config = dict(
    num_hidden_layers=8,
    hidden_size=64,
    num_attention_heads=2,
    num_key_value_heads=2,
    head_dim=32,
    intermediate_size=256,
    vocab_size=2859,
    hidden_act='tanh_gelu',
    norm='layernorm',
    norm_place='pre',
    norm_eps=1e-06,
    positions='learned',
    qk_norm=False,
    attn_scale=0.177,
    bias='all',
    tie_word_embeddings=True,
    parallel_block=False,
    init='normal',
    init_std_qkv=0.0669,
    init_std_o=0.0167,
    init_std_up=0.0669,
    init_std_down=0.00837,
    optimizer='muon_variant',
    learning_rate=0.00482,
    lr_mult_up=1.18,
    lr_mult_down=2.0,
    beta1=0.95,
    lr_head=0.00863,
    max_grad_norm=1.0,
    warmup_steps=200,
    schedule='wsd',
    decay_fraction=0.873,
    decay_shape='linear',
    final_lr_fraction=0.05,
    batch_tokens=16384,
    max_seq_len=1024,
    doc_mask=True,
    train_tokens=97080000,
    max_steps=5926,
    dataset='wikipedia_en',
)
Each number is 200 + 20 x the weight over its row's rms, rounded and kept within 0 to 999. Layers, rows and columns count from 0. The size before them is the row's rms in percent of the matrix's.

# o: layer 5 attention output (transposed), 64x64, rms 0.327, rows 59-63, columns 0-63
# v: layer 5 attention value, 64x64, rms 0.353, rows 60-63, columns 0-63
# up: layer 5 MLP up, 256x64, rms 0.244, rows 0-47, columns 0-63
# down: layer 5 MLP down (transposed), 256x64, rms 0.416, rows 0-47, columns 0-63
o59,124,211,184,207,235,211,208,196,160,192,228,215,199,198,225,210,223,184,217,181,170,261,174,180,194,206,197,228,192,192,194,189,187,179,203,180,239,230,210,213,219,229,199,195,192,195,209,174,156,190,214,171,190,182,207,190,226,196,219,172,187,206,180,207,198
v60,134,177,177,191,193,206,208,218,193,192,191,218,221,165,212,188,187,226,199,213,182,220,221,194,177,229,185,193,213,183,206,171,151,209,188,224,237,229,210,181,213,186,181,184,173,222,211,175,229,194,170,191,214,189,205,216,181,222,192,193,189,228,240,172,228
o60,135,209,213,189,192,204,185,201,189,201,188,198,137,230,211,239,200,211,244,179,200,185,208,192,195,203,211,202,194,188,203,219,194,247,186,206,189,185,215,198,201,204,219,184,189,215,178,213,164,201,206,195,197,217,175,193,163,200,250,149,197,214,203,227,211
v61,131,219,174,222,230,218,186,226,223,193,193,200,189,209,192,222,220,182,204,196,189,202,216,164,214,192,226,192,192,184,210,214,225,213,208,195,232,179,212,188,231,201,228,170,214,185,164,160,182,185,181,197,200,213,211,228,207,187,162,187,196,241,194,168,163
o61,137,209,204,184,195,172,196,198,200,208,171,206,215,156,219,179,173,211,230,203,200,186,216,197,216,167,216,212,212,204,210,210,191,164,196,206,231,165,205,206,191,174,205,219,204,258,221,212,205,199,205,173,211,187,162,171,206,204,176,223,211,233,188,187,238
v62,128,246,215,223,212,210,218,191,223,210,209,226,216,191,179,231,177,177,172,211,198,195,186,199,224,203,242,178,217,205,192,141,210,216,189,210,179,204,188,196,156,183,165,187,232,199,216,197,208,180,194,207,189,212,215,212,187,176,189,175,218,193,190,190,224
o62,130,202,204,161,203,204,171,217,154,194,183,190,185,200,198,190,207,211,178,208,184,224,187,183,233,214,221,194,213,241,192,223,210,172,191,186,248,217,191,194,216,184,176,195,198,174,183,213,184,207,234,241,205,235,205,189,238,215,203,200,186,192,179,173,195
v63,129,223,224,172,210,208,206,195,207,210,174,210,171,219,169,213,210,190,182,172,158,193,203,223,177,206,213,203,196,201,158,173,229,182,209,185,224,200,192,240,211,197,200,223,187,213,209,220,217,238,169,185,209,190,178,180,169,199,198,174,192,217,231,207,233
o63,129,188,212,205,163,199,226,194,194,226,185,195,224,206,225,241,258,235,191,178,207,206,188,189,199,193,221,217,206,227,174,203,178,204,223,209,180,196,240,187,184,183,218,178,203,176,158,217,195,212,214,207,189,194,206,178,197,183,183,220,185,197,199,158,183
up0,097,212,167,207,221,195,175,187,219,210,191,188,205,234,200,213,199,172,222,194,208,211,181,204,183,234,219,162,174,206,184,202,201,183,219,225,179,199,206,216,195,161,200,189,184,249,227,232,182,213,208,195,227,194,206,178,201,226,220,227,210,171,229,166,184
down0,106,225,171,191,211,197,194,192,166,185,187,199,142,199,206,223,220,210,147,199,197,208,200,180,210,206,184,228,167,204,193,219,231,207,185,207,174,182,199,177,176,198,208,206,222,202,215,231,223,214,187,190,220,208,224,220,193,201,221,209,160,226,175,209,227
up1,104,214,164,222,205,197,214,227,203,179,235,218,201,218,163,188,236,183,205,161,206,197,177,158,210,222,218,184,195,219,215,183,180,220,197,195,195,206,204,197,198,168,211,215,177,192,192,231,190,165,178,180,217,186,185,187,203,231,214,176,195,191,194,248,188
down1,110,248,194,194,241,170,243,190,171,213,198,225,206,180,209,169,178,188,184,221,181,192,232,179,213,160,212,195,189,196,193,183,214,220,202,164,218,200,227,216,191,202,199,195,193,202,178,194,174,221,229,213,221,211,192,208,199,203,225,210,190,182,155,197,199
up2,112,204,204,199,201,201,180,221,218,195,200,202,264,219,201,193,225,150,220,190,182,209,199,178,197,230,223,175,224,211,190,170,214,198,192,209,144,164,171,201,204,212,200,194,204,198,215,205,185,192,185,218,173,179,168,206,197,198,241,208,198,199,203,203,228
down2,106,213,181,176,203,213,175,201,251,197,176,224,188,239,171,216,184,197,181,197,163,226,190,213,215,214,190,202,190,215,239,198,195,227,215,195,206,226,179,222,190,183,189,252,158,209,242,181,183,210,202,193,203,179,198,192,208,185,190,198,210,188,189,191,184
up3,092,203,219,200,216,174,207,198,222,195,206,201,188,186,217,193,173,210,213,247,184,160,185,178,211,204,216,190,188,171,178,219,190,216,193,217,190,231,192,195,215,247,186,205,186,188,181,236,226,184,184,212,163,183,214,174,236,186,246,186,184,214,188,195,192
down3,095,213,195,226,243,214,179,239,189,203,170,218,221,205,216,195,203,189,206,196,208,210,205,219,189,204,170,185,215,165,221,164,208,213,203,213,169,186,171,211,180,200,236,220,233,185,188,237,182,191,169,158,178,205,198,164,202,206,208,197,172,199,204,192,216
up4,104,213,180,210,176,211,218,200,213,188,246,184,255,231,190,214,205,191,188,170,208,213,192,219,195,198,187,192,175,204,205,196,186,208,151,185,209,188,197,205,213,178,170,218,188,182,234,222,189,205,194,171,211,205,173,185,173,218,185,190,168,179,221,238,212
down4,107,198,194,209,238,204,159,193,240,186,185,206,201,213,180,177,233,207,209,159,183,182,202,187,213,229,193,177,214,186,211,208,178,219,159,215,207,194,214,219,239,199,173,200,229,225,201,204,208,211,177,172,189,215,194,190,167,235,219,212,167,188,206,203,206
up5,111,185,197,200,174,193,231,199,192,216,237,203,217,158,205,189,212,205,219,157,199,192,213,217,186,165,211,192,224,199,198,199,187,232,172,199,197,212,223,208,212,214,188,223,195,218,176,204,205,198,223,158,204,204,170,229,222,210,221,208,220,141,197,170,208
down5,113,223,205,200,224,178,229,203,224,215,203,203,217,190,229,181,221,172,208,171,204,157,207,232,219,192,201,185,240,182,196,208,176,191,174,191,189,212,231,197,242,189,191,205,218,167,191,183,175,181,233,196,225,190,200,178,168,176,216,227,198,191,206,199,176
up6,099,190,239,172,192,198,195,182,216,172,224,223,195,182,238,213,183,168,209,190,190,185,227,190,193,266,196,209,191,200,222,205,201,173,211,212,190,188,215,199,187,163,215,193,217,177,197,200,195,187,242,169,199,226,167,221,218,196,197,216,176,189,193,195,220
down6,107,197,199,218,193,213,227,181,192,196,213,180,205,206,159,198,209,173,197,149,194,208,176,227,243,220,179,180,230,193,207,208,194,179,219,178,225,238,166,184,234,188,190,195,191,180,200,191,196,202,221,223,207,218,213,233,199,165,229,205,204,172,193,208,186
up7,108,218,218,174,179,208,211,245,191,181,225,221,191,221,218,221,193,178,195,211,217,186,192,211,151,193,184,185,221,193,229,203,198,174,160,191,194,225,197,195,195,173,208,236,165,184,161,176,223,190,194,184,193,222,215,223,187,209,211,185,194,197,182,167,187
down7,103,202,218,194,202,220,205,191,215,236,234,216,177,221,199,199,186,211,202,220,251,165,184,221,195,218,227,180,243,166,173,192,197,186,218,199,210,207,182,170,179,227,194,207,197,193,209,194,237,193,213,188,197,167,204,186,172,213,190,183,196,160,211,192,171
up8,106,213,193,187,185,222,191,217,222,221,203,160,212,219,212,188,186,177,206,186,211,209,215,224,167,227,201,188,188,227,209,211,190,190,177,214,237,190,202,195,257,167,208,203,172,204,188,183,168,165,164,230,176,191,198,184,212,201,190,215,199,171,212,223,179
down8,102,244,194,179,190,256,186,240,201,235,204,197,208,200,241,193,213,205,190,200,179,225,191,206,186,192,200,211,170,201,204,172,189,213,186,215,197,217,215,197,182,198,183,183,213,191,189,246,196,214,186,202,192,196,235,189,214,198,174,159,222,177,166,196,177
up9,114,233,228,170,201,180,205,237,203,205,214,186,202,199,204,197,172,201,207,237,181,221,225,183,211,189,164,199,210,171,205,211,218,232,151,165,192,186,239,200,179,231,158,181,203,172,203,205,228,182,175,209,182,210,200,188,219,210,200,196,205,194,197,191,203
down9,105,208,234,189,200,177,199,193,222,198,187,242,203,223,177,198,242,188,199,212,193,237,190,213,238,184,172,192,212,193,208,205,182,194,229,214,244,190,213,159,204,184,183,188,197,171,204,195,218,199,195,204,154,238,204,208,185,190,215,203,187,206,197,160,180
up10,110,188,194,211,231,214,183,222,201,185,205,211,201,212,210,230,204,210,207,235,164,183,190,195,205,191,172,172,211,204,212,192,240,191,197,179,193,213,175,207,151,176,207,217,198,231,185,242,157,181,197,233,214,166,200,173,191,219,215,211,218,173,210,204,196
down10,110,192,203,197,223,216,211,195,218,224,199,204,189,155,175,207,198,196,205,240,209,170,194,203,197,214,218,236,191,219,179,234,201,196,186,178,241,199,188,175,183,218,200,195,219,201,165,211,193,221,209,194,174,195,174,184,185,216,241,197,155,193,236,208,169
up11,098,168,158,221,212,194,238,195,202,187,197,217,198,210,175,194,202,239,211,186,196,199,223,176,201,200,202,207,168,232,192,182,175,191,210,217,185,207,154,179,193,178,198,219,223,193,206,212,192,208,203,221,203,194,203,231,213,217,174,245,169,218,166,177,228
down11,086,175,199,225,213,227,193,183,217,138,169,185,169,189,212,186,209,196,192,155,210,198,178,190,211,214,202,182,230,179,192,191,229,205,200,222,202,204,204,237,189,207,199,213,215,191,217,243,231,226,211,164,202,223,182,204,214,177,184,194,199,209,177,210,211
up12,105,241,200,212,177,232,219,175,189,189,230,191,173,201,208,221,237,175,193,223,176,196,192,180,210,229,213,218,221,199,224,199,199,179,202,156,169,180,191,203,174,168,208,231,196,186,205,213,200,186,227,184,180,190,170,207,213,161,217,230,207,192,196,194,199
down12,090,199,220,200,166,199,218,192,186,198,227,170,193,153,248,207,169,205,198,198,211,192,164,177,177,226,244,208,190,181,176,186,205,216,204,201,198,208,187,220,215,225,200,202,190,163,217,211,225,222,220,189,242,200,197,193,190,212,195,232,173,191,206,183,208
up13,103,178,170,224,215,230,202,193,188,222,230,201,209,173,198,208,184,239,192,221,188,182,202,188,199,178,198,199,222,184,200,204,227,231,193,180,218,222,220,217,186,202,154,150,188,217,190,200,171,160,199,181,191,222,197,220,185,179,200,203,230,197,192,162,208
down13,107,182,173,205,215,211,209,180,226,209,229,223,220,224,217,197,214,221,161,213,181,210,183,219,254,194,209,213,207,160,219,151,208,197,220,202,218,207,192,203,210,199,182,199,183,197,196,146,207,198,194,184,166,207,179,204,204,201,218,213,203,173,185,190,169
up14,092,202,209,199,196,176,164,232,184,210,228,179,220,187,207,200,217,209,226,224,221,177,203,155,216,211,210,188,195,208,189,209,207,185,200,211,199,207,212,193,203,213,192,168,190,191,251,243,216,192,181,173,201,162,155,213,216,227,192,174,184,174,186,185,213
down14,103,181,187,206,196,212,189,225,216,202,206,185,184,171,229,211,170,203,236,206,205,223,187,204,230,220,234,218,165,189,216,163,195,182,187,197,179,219,199,192,200,198,185,188,152,188,189,193,182,179,170,189,228,231,221,225,214,188,194,201,173,211,231,241,199
up15,104,172,191,203,182,189,193,194,199,177,225,200,205,220,208,175,217,193,185,223,191,232,198,195,173,232,208,228,201,218,185,187,155,184,208,181,205,205,171,239,210,161,162,208,216,212,191,228,201,172,187,170,218,242,160,208,177,197,214,203,200,200,211,211,187
down15,103,195,157,233,220,200,201,212,215,164,178,171,213,173,182,232,179,190,180,210,192,203,204,214,169,181,224,257,173,221,236,197,223,219,206,193,226,195,207,199,186,231,183,215,184,182,202,211,182,211,199,209,203,197,227,181,193,205,164,194,210,181,180,209,200
up16,109,169,204,228,183,173,198,221,209,207,191,193,215,221,209,186,187,206,239,161,207,187,210,174,164,242,203,170,212,201,207,176,177,179,203,215,204,240,215,191,186,215,198,188,186,216,218,205,182,197,192,207,210,204,199,178,199,215,236,187,225,182,146,189,231
down16,107,204,183,171,205,175,161,189,230,221,177,215,227,223,165,216,236,217,210,195,196,184,227,191,193,185,206,205,212,189,221,207,205,209,211,191,190,212,212,218,198,214,174,188,207,193,219,173,212,193,183,257,155,182,209,203,189,203,206,183,188,206,185,146,221
up17,080,174,200,184,221,165,187,198,240,184,174,183,190,209,186,232,181,172,217,206,205,233,235,206,186,196,216,214,177,207,157,207,188,184,224,209,213,212,213,205,184,157,189,184,226,229,173,199,195,210,193,204,202,204,235,219,232,187,226,194,175,201,207,177,220
down17,090,217,252,233,177,182,205,193,197,185,240,207,211,195,181,194,194,221,135,221,198,250,203,190,192,187,212,162,209,196,212,229,220,197,200,181,190,208,199,194,231,211,198,192,174,186,205,208,193,191,213,185,214,216,201,196,200,192,190,150,203,193,207,175,196
up18,114,224,197,179,186,150,228,201,200,198,236,223,223,205,193,207,225,198,203,190,172,171,218,200,183,190,163,195,203,232,214,212,212,201,203,205,227,187,181,221,197,184,194,171,230,162,219,210,169,174,211,196,224,179,183,217,205,226,209,190,223,168,204,215,169
down18,107,214,194,199,194,185,208,201,184,185,213,202,203,208,188,228,190,183,170,204,223,226,198,202,177,193,181,160,247,201,214,181,207,209,234,195,222,198,199,214,229,221,230,201,218,208,209,137,161,211,191,179,230,174,181,202,178,163,187,199,201,204,224,211,201
up19,127,187,200,180,195,184,200,226,197,202,240,196,206,207,209,184,206,223,223,262,190,205,191,200,183,196,164,233,229,216,208,196,212,164,196,190,199,197,216,201,201,231,172,192,187,203,194,232,173,215,184,186,159,196,200,227,194,187,182,151,224,198,203,173,201
down19,151,217,239,188,167,217,205,226,164,192,187,198,207,203,218,204,201,249,172,190,174,223,188,210,188,218,211,198,203,187,169,198,192,178,207,175,198,206,217,178,228,215,185,174,182,189,203,250,208,210,231,213,198,214,227,201,206,193,199,164,203,220,194,179,158
up20,090,189,202,189,193,217,201,186,204,179,224,197,193,218,251,203,181,170,231,160,196,209,201,231,208,202,177,180,200,202,238,199,206,214,194,177,184,190,209,209,188,175,201,192,252,218,152,178,210,177,230,175,181,182,189,207,209,215,190,205,221,176,192,226,183
down20,084,191,210,231,204,226,167,233,215,184,201,180,190,188,221,190,242,180,187,202,211,185,232,181,189,182,199,195,196,212,186,176,215,218,183,179,197,204,165,177,195,192,165,201,192,215,187,197,201,217,225,189,202,233,188,243,227,180,234,196,152,210,225,204,193
up21,098,207,193,222,223,190,195,226,210,215,186,199,195,169,206,188,203,171,244,201,180,192,177,201,201,193,186,161,181,219,211,179,207,208,210,204,204,199,229,185,195,219,235,194,192,201,150,192,201,170,172,200,220,207,208,237,228,199,189,202,247,201,227,156,185
down21,102,238,227,196,164,211,205,167,216,185,179,233,201,222,190,212,206,255,175,181,233,207,190,202,202,190,185,193,169,180,207,183,176,175,195,215,206,190,237,202,173,187,211,225,217,213,203,226,217,210,186,196,189,184,204,163,198,200,201,198,173,217,166,199,222
up22,091,152,232,208,187,197,214,234,195,196,213,225,228,236,232,185,217,191,210,209,225,203,202,211,183,208,191,229,177,170,203,221,226,190,187,176,190,203,163,201,215,173,189,196,186,191,200,246,203,216,185,194,202,194,189,183,169,196,187,168,172,195,196,197,239
down22,121,204,210,183,192,229,165,219,175,189,187,211,213,189,177,206,176,211,192,191,188,200,189,187,211,230,180,184,243,217,213,229,194,184,164,192,165,171,186,223,241,205,209,172,183,204,201,188,186,207,151,226,217,236,196,214,222,207,198,218,216,223,204,191,219
up23,130,191,221,155,196,196,206,173,216,217,192,223,190,194,214,177,158,195,199,168,198,228,197,200,168,217,139,235,208,193,182,204,171,184,206,185,225,192,226,191,207,215,213,188,189,204,201,238,206,205,185,233,194,216,210,177,189,189,228,195,219,170,197,199,215
down23,128,206,209,212,164,209,182,192,194,220,192,231,201,188,201,180,229,243,216,180,208,205,218,204,169,176,173,178,180,223,230,193,177,196,210,157,162,180,223,219,196,213,227,177,236,178,192,244,196,201,201,217,189,208,194,188,188,176,210,212,193,227,189,205,190
up24,091,168,220,210,179,217,197,215,232,209,205,199,174,239,184,196,206,186,183,165,210,215,194,179,171,215,203,208,228,226,204,156,180,183,201,208,223,191,190,197,224,180,245,211,181,207,209,200,190,183,176,219,198,219,154,195,199,207,195,178,224,162,195,171,200
down24,101,200,187,165,193,200,259,172,170,191,199,229,231,199,171,186,200,194,171,213,213,175,217,210,174,196,214,193,187,189,204,253,210,200,193,217,202,231,200,225,205,210,175,236,212,197,191,181,218,184,203,171,218,183,206,198,204,207,174,234,189,193,212,174,188
up25,114,222,183,211,181,209,197,211,169,225,224,194,178,168,193,197,216,162,208,214,184,175,173,194,198,190,211,194,167,208,218,180,194,217,189,212,216,231,216,216,197,229,202,217,188,215,200,225,168,176,206,165,162,191,180,175,232,200,206,237,216,160,201,180,193
down25,095,227,208,220,225,183,229,191,231,190,140,221,188,208,258,213,194,166,202,213,203,218,205,189,234,193,205,196,197,192,202,198,203,191,217,180,194,204,192,225,161,206,217,189,156,190,198,175,206,213,201,187,220,215,188,239,207,185,175,197,183,183,195,186,202
up26,086,221,230,224,172,167,217,162,188,227,223,210,203,205,216,208,198,201,211,221,208,188,219,232,181,223,210,187,223,187,190,199,220,181,170,179,191,176,220,169,201,211,164,189,237,190,195,191,174,211,208,194,181,216,215,220,182,239,215,169,231,207,186,219,217
down26,090,173,192,242,193,214,246,231,168,175,206,230,217,212,179,190,199,214,190,198,195,202,174,215,155,196,214,182,196,190,191,184,186,173,190,207,162,224,217,191,224,168,187,220,227,176,219,187,209,216,189,200,202,220,195,184,228,196,209,216,182,195,226,183,228
up27,091,153,224,220,206,207,193,194,230,202,227,197,195,164,195,176,168,218,195,209,166,213,191,184,199,201,218,202,210,183,196,190,221,249,227,186,203,224,215,228,201,201,213,199,199,223,190,223,190,158,196,192,212,178,204,165,194,213,205,193,167,149,195,208,212
down27,083,211,218,197,186,198,204,212,202,202,221,174,204,177,217,236,204,206,164,223,198,208,186,182,205,203,212,204,202,185,192,192,192,176,199,204,185,242,202,156,203,151,238,202,207,237,181,206,198,187,157,239,208,224,193,169,215,173,221,224,173,205,199,197,212
up28,087,226,162,205,207,191,236,184,207,187,181,200,200,230,191,201,205,179,197,147,186,211,174,209,189,217,209,196,241,183,210,182,184,187,207,172,226,197,230,189,158,211,208,222,211,184,192,210,229,204,192,193,185,241,198,220,213,218,202,169,224,231,205,186,177
down28,073,222,197,193,211,202,173,210,196,195,233,209,193,184,181,157,204,211,157,196,200,155,197,198,180,212,193,199,256,212,191,216,205,197,235,199,236,182,236,186,187,169,201,219,206,201,178,178,191,210,196,203,216,212,198,171,195,217,210,223,203,181,208,154,221
up29,104,191,186,197,188,218,203,210,231,191,237,227,197,196,199,207,200,190,189,204,161,204,195,199,225,212,194,243,189,242,185,201,213,204,187,206,145,210,217,204,227,194,189,219,211,240,178,186,171,176,204,163,165,207,171,227,209,185,179,199,210,183,225,194,201
down29,106,215,185,191,231,185,220,192,240,207,188,204,223,190,185,220,225,204,227,157,170,224,187,208,189,171,175,149,174,190,237,214,184,189,178,225,194,222,181,199,207,187,200,196,194,216,202,243,210,195,207,219,182,216,182,189,209,208,201,236,206,207,186,191,177
up30,122,204,208,154,238,205,206,164,217,162,190,197,212,189,230,215,204,198,181,175,166,220,213,215,198,222,200,209,201,208,192,207,205,201,160,188,193,163,194,163,198,222,245,209,197,197,196,186,179,228,217,217,167,184,198,226,221,179,199,219,202,204,232,190,213
down30,116,224,203,199,206,187,215,201,192,200,199,200,205,186,145,223,211,219,177,233,197,207,200,202,189,200,191,168,201,176,228,191,185,200,209,229,186,211,205,208,211,143,212,214,227,202,178,167,178,240,181,202,241,191,226,177,197,200,184,215,203,190,241,177,207
up31,093,215,195,176,204,183,240,182,224,173,165,199,201,190,212,194,221,188,192,202,215,193,172,235,202,185,204,220,173,186,217,192,210,195,153,193,198,196,217,163,172,217,203,184,180,159,222,228,186,214,200,251,196,193,216,213,222,212,210,215,202,190,180,195,234
down31,092,215,206,180,201,188,202,166,188,184,196,192,215,170,236,201,209,218,194,203,197,236,197,187,179,192,185,180,224,194,209,205,214,231,151,235,205,206,145,208,206,187,181,191,204,208,203,228,221,216,221,170,189,200,188,216,202,215,192,159,246,217,180,215,200
up32,119,195,149,228,202,208,182,236,210,207,189,201,216,214,168,217,187,157,206,183,210,199,236,177,190,193,237,169,176,203,197,185,253,227,191,204,198,210,211,202,236,166,220,205,221,201,194,188,192,186,193,185,197,180,235,191,210,210,187,204,201,190,173,202,193
down32,111,215,184,220,189,191,220,183,210,231,206,234,225,205,213,197,211,217,186,164,199,178,218,172,188,206,211,186,203,201,254,181,210,184,191,239,196,213,225,199,184,181,197,230,228,190,197,175,190,183,170,211,210,209,189,213,196,152,186,148,200,186,202,216,205
up33,105,182,206,240,213,198,190,161,183,205,192,185,188,224,218,219,183,226,192,189,208,189,246,179,226,225,217,183,158,201,204,158,218,172,198,179,210,232,204,208,170,203,194,177,216,173,209,227,200,173,219,177,207,231,204,198,204,213,190,203,202,183,196,185,231
down33,106,195,183,194,155,211,194,193,181,198,230,210,178,200,203,238,203,214,232,205,198,193,260,207,182,179,198,179,215,190,214,216,178,229,191,199,208,210,214,198,218,198,160,193,191,209,218,184,204,205,204,239,188,223,210,179,187,185,198,204,231,162,152,186,210
up34,090,199,196,215,212,171,213,228,188,196,178,200,210,190,194,171,203,192,216,192,192,232,185,217,177,233,213,156,194,211,185,167,208,226,194,214,192,205,202,180,218,187,216,217,186,186,165,216,218,137,149,229,210,205,208,216,206,178,183,221,206,178,191,209,209
down34,102,196,199,180,187,181,201,219,190,229,175,187,189,226,202,174,192,203,206,199,245,205,215,226,186,179,200,209,248,182,194,207,240,201,194,192,209,209,196,212,196,198,204,199,224,189,236,195,217,179,211,162,212,192,234,208,173,208,175,165,179,217,176,208,148
up35,101,187,195,188,172,209,217,198,225,196,165,201,174,204,205,207,199,169,196,189,229,187,205,239,184,208,193,181,164,181,178,185,214,172,182,189,217,197,213,189,184,223,220,211,203,155,204,219,157,203,178,216,210,218,229,216,204,210,188,219,252,217,209,220,225
down35,098,206,190,225,233,206,215,205,213,214,223,201,209,228,168,181,207,232,203,170,179,199,136,226,186,217,221,212,170,200,203,209,195,172,191,235,180,197,195,192,197,244,181,218,184,174,178,201,155,191,187,215,204,192,203,217,195,183,229,209,191,203,213,197,197
up36,078,176,208,195,200,161,233,166,211,231,213,211,198,203,178,198,212,200,213,182,209,203,237,224,182,209,245,168,184,216,225,187,197,195,221,188,205,179,229,192,218,202,182,202,204,213,215,201,176,209,239,215,222,211,158,216,233,241,214,213,194,184,201,184,190
down36,088,199,223,170,192,242,221,216,189,219,220,226,186,166,186,194,225,214,203,192,229,235,175,228,199,197,179,175,178,196,186,210,199,202,220,178,188,223,169,204,208,209,235,152,192,189,211,202,199,180,176,190,216,240,178,183,219,197,223,217,177,193,193,183,198
up37,102,212,216,190,213,189,207,193,189,196,201,182,215,207,199,205,172,214,200,191,206,165,195,181,202,257,210,204,244,237,212,199,208,183,181,196,187,218,212,180,182,154,205,231,218,163,183,225,205,186,202,184,176,158,225,223,187,199,208,173,196,202,164,190,209
down37,097,193,175,220,221,184,221,211,194,175,192,233,172,205,211,214,205,189,211,160,192,242,176,221,172,214,208,200,217,192,220,202,191,169,185,204,173,258,202,215,194,172,185,231,181,181,202,221,200,225,230,196,200,187,186,213,209,173,188,218,198,207,182,207,166
up38,081,181,184,200,216,179,183,166,187,172,150,187,214,218,212,210,218,233,182,190,201,250,240,194,214,218,221,200,204,189,173,198,216,172,193,205,245,189,221,178,203,219,236,189,196,162,207,215,184,229,183,217,203,196,211,201,195,209,171,196,194,206,203,193,204
down38,089,215,202,199,175,183,209,203,204,205,203,211,195,174,212,211,183,204,199,176,207,186,179,201,192,198,210,186,172,188,170,216,149,223,201,165,172,197,229,221,184,219,221,183,209,220,244,171,187,204,189,225,194,207,204,224,209,212,194,207,172,250,245,193,230
up39,108,172,191,232,165,204,216,212,182,203,213,199,210,201,207,194,215,165,217,206,203,170,198,224,211,207,223,188,188,166,191,239,182,200,166,228,185,211,157,204,240,212,208,192,200,214,206,180,165,190,199,192,211,175,178,201,217,237,171,211,207,162,223,198,187
down39,095,213,205,225,193,210,227,186,145,204,224,186,195,201,215,179,169,201,199,198,194,192,167,199,206,204,225,214,168,209,195,216,197,226,221,183,190,230,213,232,201,210,166,167,150,188,194,212,189,208,225,219,236,228,166,219,209,210,186,219,196,195,202,186,184
up40,092,241,187,185,210,170,219,193,192,226,221,178,246,182,217,178,228,197,196,200,218,201,214,160,227,219,215,206,183,198,187,208,172,178,175,201,165,166,186,188,228,231,209,189,202,181,203,205,228,177,183,195,186,190,206,202,237,173,172,205,210,196,189,215,215
down40,076,201,207,185,196,213,160,177,131,167,239,219,158,235,184,185,219,171,211,224,201,222,221,193,201,201,221,211,192,198,193,212,221,217,192,196,222,197,176,194,214,205,181,207,195,181,219,207,211,218,199,201,207,198,170,227,198,221,234,193,181,195,177,200,189
up41,112,194,205,216,172,197,200,180,203,244,238,188,189,219,192,222,181,220,182,181,187,225,233,190,182,207,179,224,218,200,221,193,213,209,203,143,189,196,180,207,203,175,170,199,223,237,173,209,192,205,239,168,166,198,209,175,200,188,222,214,210,194,203,200,213
down41,116,191,236,211,219,204,209,179,198,207,195,207,190,201,168,196,181,198,177,228,194,224,188,215,234,192,213,217,245,239,208,211,208,215,181,236,217,171,175,188,225,209,196,179,185,199,173,223,174,194,142,213,214,183,210,213,171,198,173,198,191,188,193,186,217
up42,094,218,194,194,183,223,275,190,222,204,201,218,201,199,219,174,198,196,212,186,190,222,207,210,182,218,179,204,158,176,176,201,190,215,180,193,195,185,192,173,202,212,185,205,172,188,232,175,195,198,199,208,179,216,180,194,170,162,215,220,229,196,174,208,231
down42,081,164,174,195,203,205,202,206,229,199,201,224,190,200,184,224,203,195,196,191,206,195,173,239,247,195,171,186,214,219,189,213,167,228,195,175,247,189,217,199,175,170,206,179,211,200,185,206,233,201,187,199,178,202,185,194,179,222,172,208,207,164,207,231,232
up43,101,171,181,214,231,205,188,170,190,208,182,184,189,187,196,186,165,228,191,199,206,206,233,212,206,179,192,219,162,195,184,197,180,215,177,225,207,204,204,151,230,213,222,171,204,194,225,184,193,188,225,246,193,183,178,183,238,196,182,212,196,169,209,197,217
down43,085,212,197,190,221,232,199,187,214,225,202,206,184,181,187,235,184,186,210,189,239,224,191,186,174,157,169,162,166,201,189,183,189,214,203,179,204,202,194,209,219,212,217,202,215,198,205,199,174,192,245,226,234,183,232,189,240,210,181,172,184,204,190,208,202
up44,122,181,171,186,189,199,203,215,213,245,206,199,195,202,179,192,210,164,213,137,178,198,212,165,193,207,258,195,190,189,221,225,185,212,211,207,187,195,215,191,200,178,190,228,198,182,191,211,217,192,235,156,191,226,222,209,222,203,204,216,195,192,194,202,213
down44,125,220,174,171,206,205,200,204,211,222,206,190,188,183,215,221,165,216,193,204,231,245,177,216,213,194,198,167,180,208,197,190,211,219,220,187,209,193,181,187,132,197,217,201,210,213,178,216,195,214,228,229,234,161,212,183,217,194,172,212,187,187,193,212,185
up45,105,211,172,185,183,230,192,207,201,256,187,197,193,236,181,231,194,189,207,200,189,215,228,180,220,194,182,194,207,242,187,194,228,212,180,178,219,189,185,224,165,172,170,203,174,181,221,196,199,213,170,192,241,204,216,199,171,215,194,219,189,201,198,199,220
down45,110,207,215,194,204,182,226,223,223,201,173,196,235,181,238,212,217,171,182,185,213,179,179,201,210,204,205,198,181,165,215,155,203,192,196,210,195,161,190,187,161,216,192,211,203,200,196,191,242,211,229,209,235,208,197,192,188,208,223,198,236,170,192,224,171
up46,100,216,201,194,215,180,200,179,217,233,195,182,200,202,232,224,192,169,207,178,168,181,193,150,191,206,207,175,193,239,229,178,165,177,178,237,168,184,200,221,177,184,203,219,208,205,211,205,213,185,188,196,240,209,217,229,218,213,211,210,206,201,185,177,211
down46,095,185,183,223,215,192,206,203,204,173,212,226,214,183,191,171,208,216,203,211,194,208,207,221,161,190,206,183,195,191,178,213,189,248,166,200,219,203,256,183,194,157,222,186,190,194,230,185,176,188,177,216,192,232,194,232,188,193,183,204,198,204,236,177,219
up47,105,172,192,167,220,214,204,159,173,226,194,202,202,200,200,218,170,206,185,216,220,181,228,204,236,188,205,214,172,183,211,207,220,171,166,192,176,230,225,176,169,226,191,211,207,194,208,223,181,183,234,197,193,195,228,176,223,199,194,203,196,215,157,205,207
down47,109,181,196,191,230,203,204,189,152,211,190,204,190,199,187,162,167,205,212,186,191,214,174,236,199,209,214,194,211,228,183,194,220,188,202,166,162,225,210,215,204,183,199,218,224,208,208,201,177,169,225,183,253,206,228,192,186,200,194,250,187,194,198,207,210